Weights of a small GPT-style language model, trained from scratch on English Wikipedia: a variant of Adam for these matrices.
Each number is 128 + 24 x the weight over its row's rms, rounded and kept within 0 to 255. Layers, rows and columns count from 0. The size above them is the row's rms in percent of the matrix's.

# layer 9 attention value, 32x192, rms 0.224, rows 0-31, columns 32-63
size [ 97 104  97  93  98  89 100  94  97 101  99  99  95 100 107  97 103 102 104 106  98  89 104 105 101 104 101 105 103 102 101 104]
[[124 163  85 175 149 120 101 124  92 130 135 122 133 164 154 128 138 127 112 133 137 123 124  96  81 149 108 158 126 119 130 105]
 [128 122  92 150  83  92 133 163 114 127 141 140 121 121  97 140 140 133 131 113 129 118 132 110 170 114 149 145 144  93 172 128]
 [137 122 103 121 125 105 155 124 177 137 105 132  97 148 142 127 143 105 146 116 127 172 136 154 127 123 130 161  98 144 112 118]
 [ 91 107 126 127 165 169 128 144 124  99 149 146  87 126 185 132 164 147  72 144 112 197 111 167 144 137 118 114 104  85 115 113]
 [157 130 112 149 118 143 131  95  77 131 106 114 142  82  94 130 136 138  91 124 118 132 104 156  92 142  96 109 141 153 129 110]
 [108 110 147 110 118 141 126 107 128 119 153 114 140 103 181 133 148 116  80 120 112 133 139 137 102 139 162  77 104  41 162 156]
 [116 143 170 165 109 121 111 118  94  88 135 112 131  72  79 144 103 118  75 140 123 100 158 129 111 155 108  92 140 108 100  88]
 [153 130 114 172 104 102 131 137 156 124 115 120 110  97 118 143 103 145 135 145 126 117 117 134 140 148 139 148 101  75 148  99]
 [153 112 120 107 135 183 125 148 104 160 110 145 123 141 166 162 109 118 150 169  97 104 108 108 159 108 129 186 108 174  83 132]
 [121 145  89 133  85 143 136 177 112  99 130 145  95  90  84 158 131 160 102 134 110 159 130 134 110  91  99 116 131 118  99 149]
 [114 136 153 175 127 156 105 150 143 125 130 137 160  99 130 131 121 123 108 114 123 151 149 104  73 105 151 168 114 121 166 127]
 [136 140 106 150 100  75 140 123  90 130 115  99 100 165  97 146 135  97  93 157 111  94 126 157 166 139 165 120  98 153 168 111]
 [138 133 151  98  77  75 120 134 127 159 128 126 107 100 172 184 130 131  83 107 141 158 120 126 162 150 138  70 124 151 121 158]
 [117 107 157 176 130 149 135 129 121 130 138 147 109 124 147 147 128 125 121 168 146 101 116 105 110 109 129  81 130 165  95 105]
 [125 125 142 154  53 115 131 102  66 124 108 122 147 134 122 164 125 165 149 135 126 150 133 152  89 129 147 166 133 140  96 146]
 [114 102 153 145 152 128 157 124  39 113 143 141 121 101 132 131 141 156 160 148 125  92 135 113  93  89 142  70 145 102 131 129]
 [132 104 102  80 151 151 134 147 115 102 123 132 127 131 155 166 137 111 139  71 110 134 136 124 162 117 133 165 110 113 100 131]
 [130 136 133 110  91 135 142 124  84 146 136 123 112 121 146 105 131  86  96  85 110 132 116 119 121 166 148 165  92 128 154  99]
 [119 115 155 133 107  94 152 129 177 121 134 137 162 138 122 146 131 127 127 155 130 110 107 126  99 128 164 129 126 153 132 150]
 [132 162 128 126  97 200 125 108 128  42 114 122 106 135 134 118 123 159 107 127 110 118 100 155 103 166 121 139 165 105 158 127]
 [130 149 160  95 195 102 139 143 116 121 128  93 124  83 142 138 156 149  78 150 139  90 118 113 138  83  72 194 117 100 137 108]
 [151 140 146 134 101 158 127 150 108 131 118  95 155 101 103 121 141 107 122 133 101 158 133  74 155  86 129  97 138  90 137 118]
 [139 110 114 138 163 175 127 149 157 114 112 143 177  66 108 132 131 110 116 101 130 139 105 104 112 115 140 139 146 149 129 121]
 [144  95 166 108 101 125 141 160 157 125 130 135 131 151 132 148 131 141 105 131 117 109 118  94 143 126 109 149 149 135 179 114]
 [142 117 150 111 122 123 191 139 162 116 112 118 134 140 123 140 110  93 139 128 130  85 114  91  83 152  87 164 111 120  94 151]
 [122 129 154 153 106  81 144 122 153 152 118 114 141 131 134  89 152 127 125 105 122  91 108  97 146 143 130 105 128 145 145 105]
 [144 116 125 103 153  54  86  97 126 100 127 127 160 115 108  68 104 132 121 181 114 118 152 123 117 111 119 157 144 119 127  81]
 [132 130  98 136 141 170 109 108 170 107 126 126  95 130 120 112 169 115  87 148 151 112 126 107 136 115 131 137 153  89 169 132]
 [130 168 136 150 147 118 110 121 126 135 124 111  70  98 163 134 167 138 111  91 136 149 132  86  60 115 127 143 126 124  86 140]
 [128 109 157 109 115 143 136 130  80 134 133 119 111 110 137  51 111 123 148 108 127 173 117  96 155 130 134 100 156 117 124 101]
 [129 103 109 110 142 157 111 141 154 126 137 150 103 108 130 148 107 159 162 157 118  77 108  89  97 115 113 114 140 109 131 143]
 [129 133 144 117 117  86 113 134 137 135 119 115 147 135 142 162 145 164 112 111 134  87 124 124 107 117 124 123 137 102 135 139]]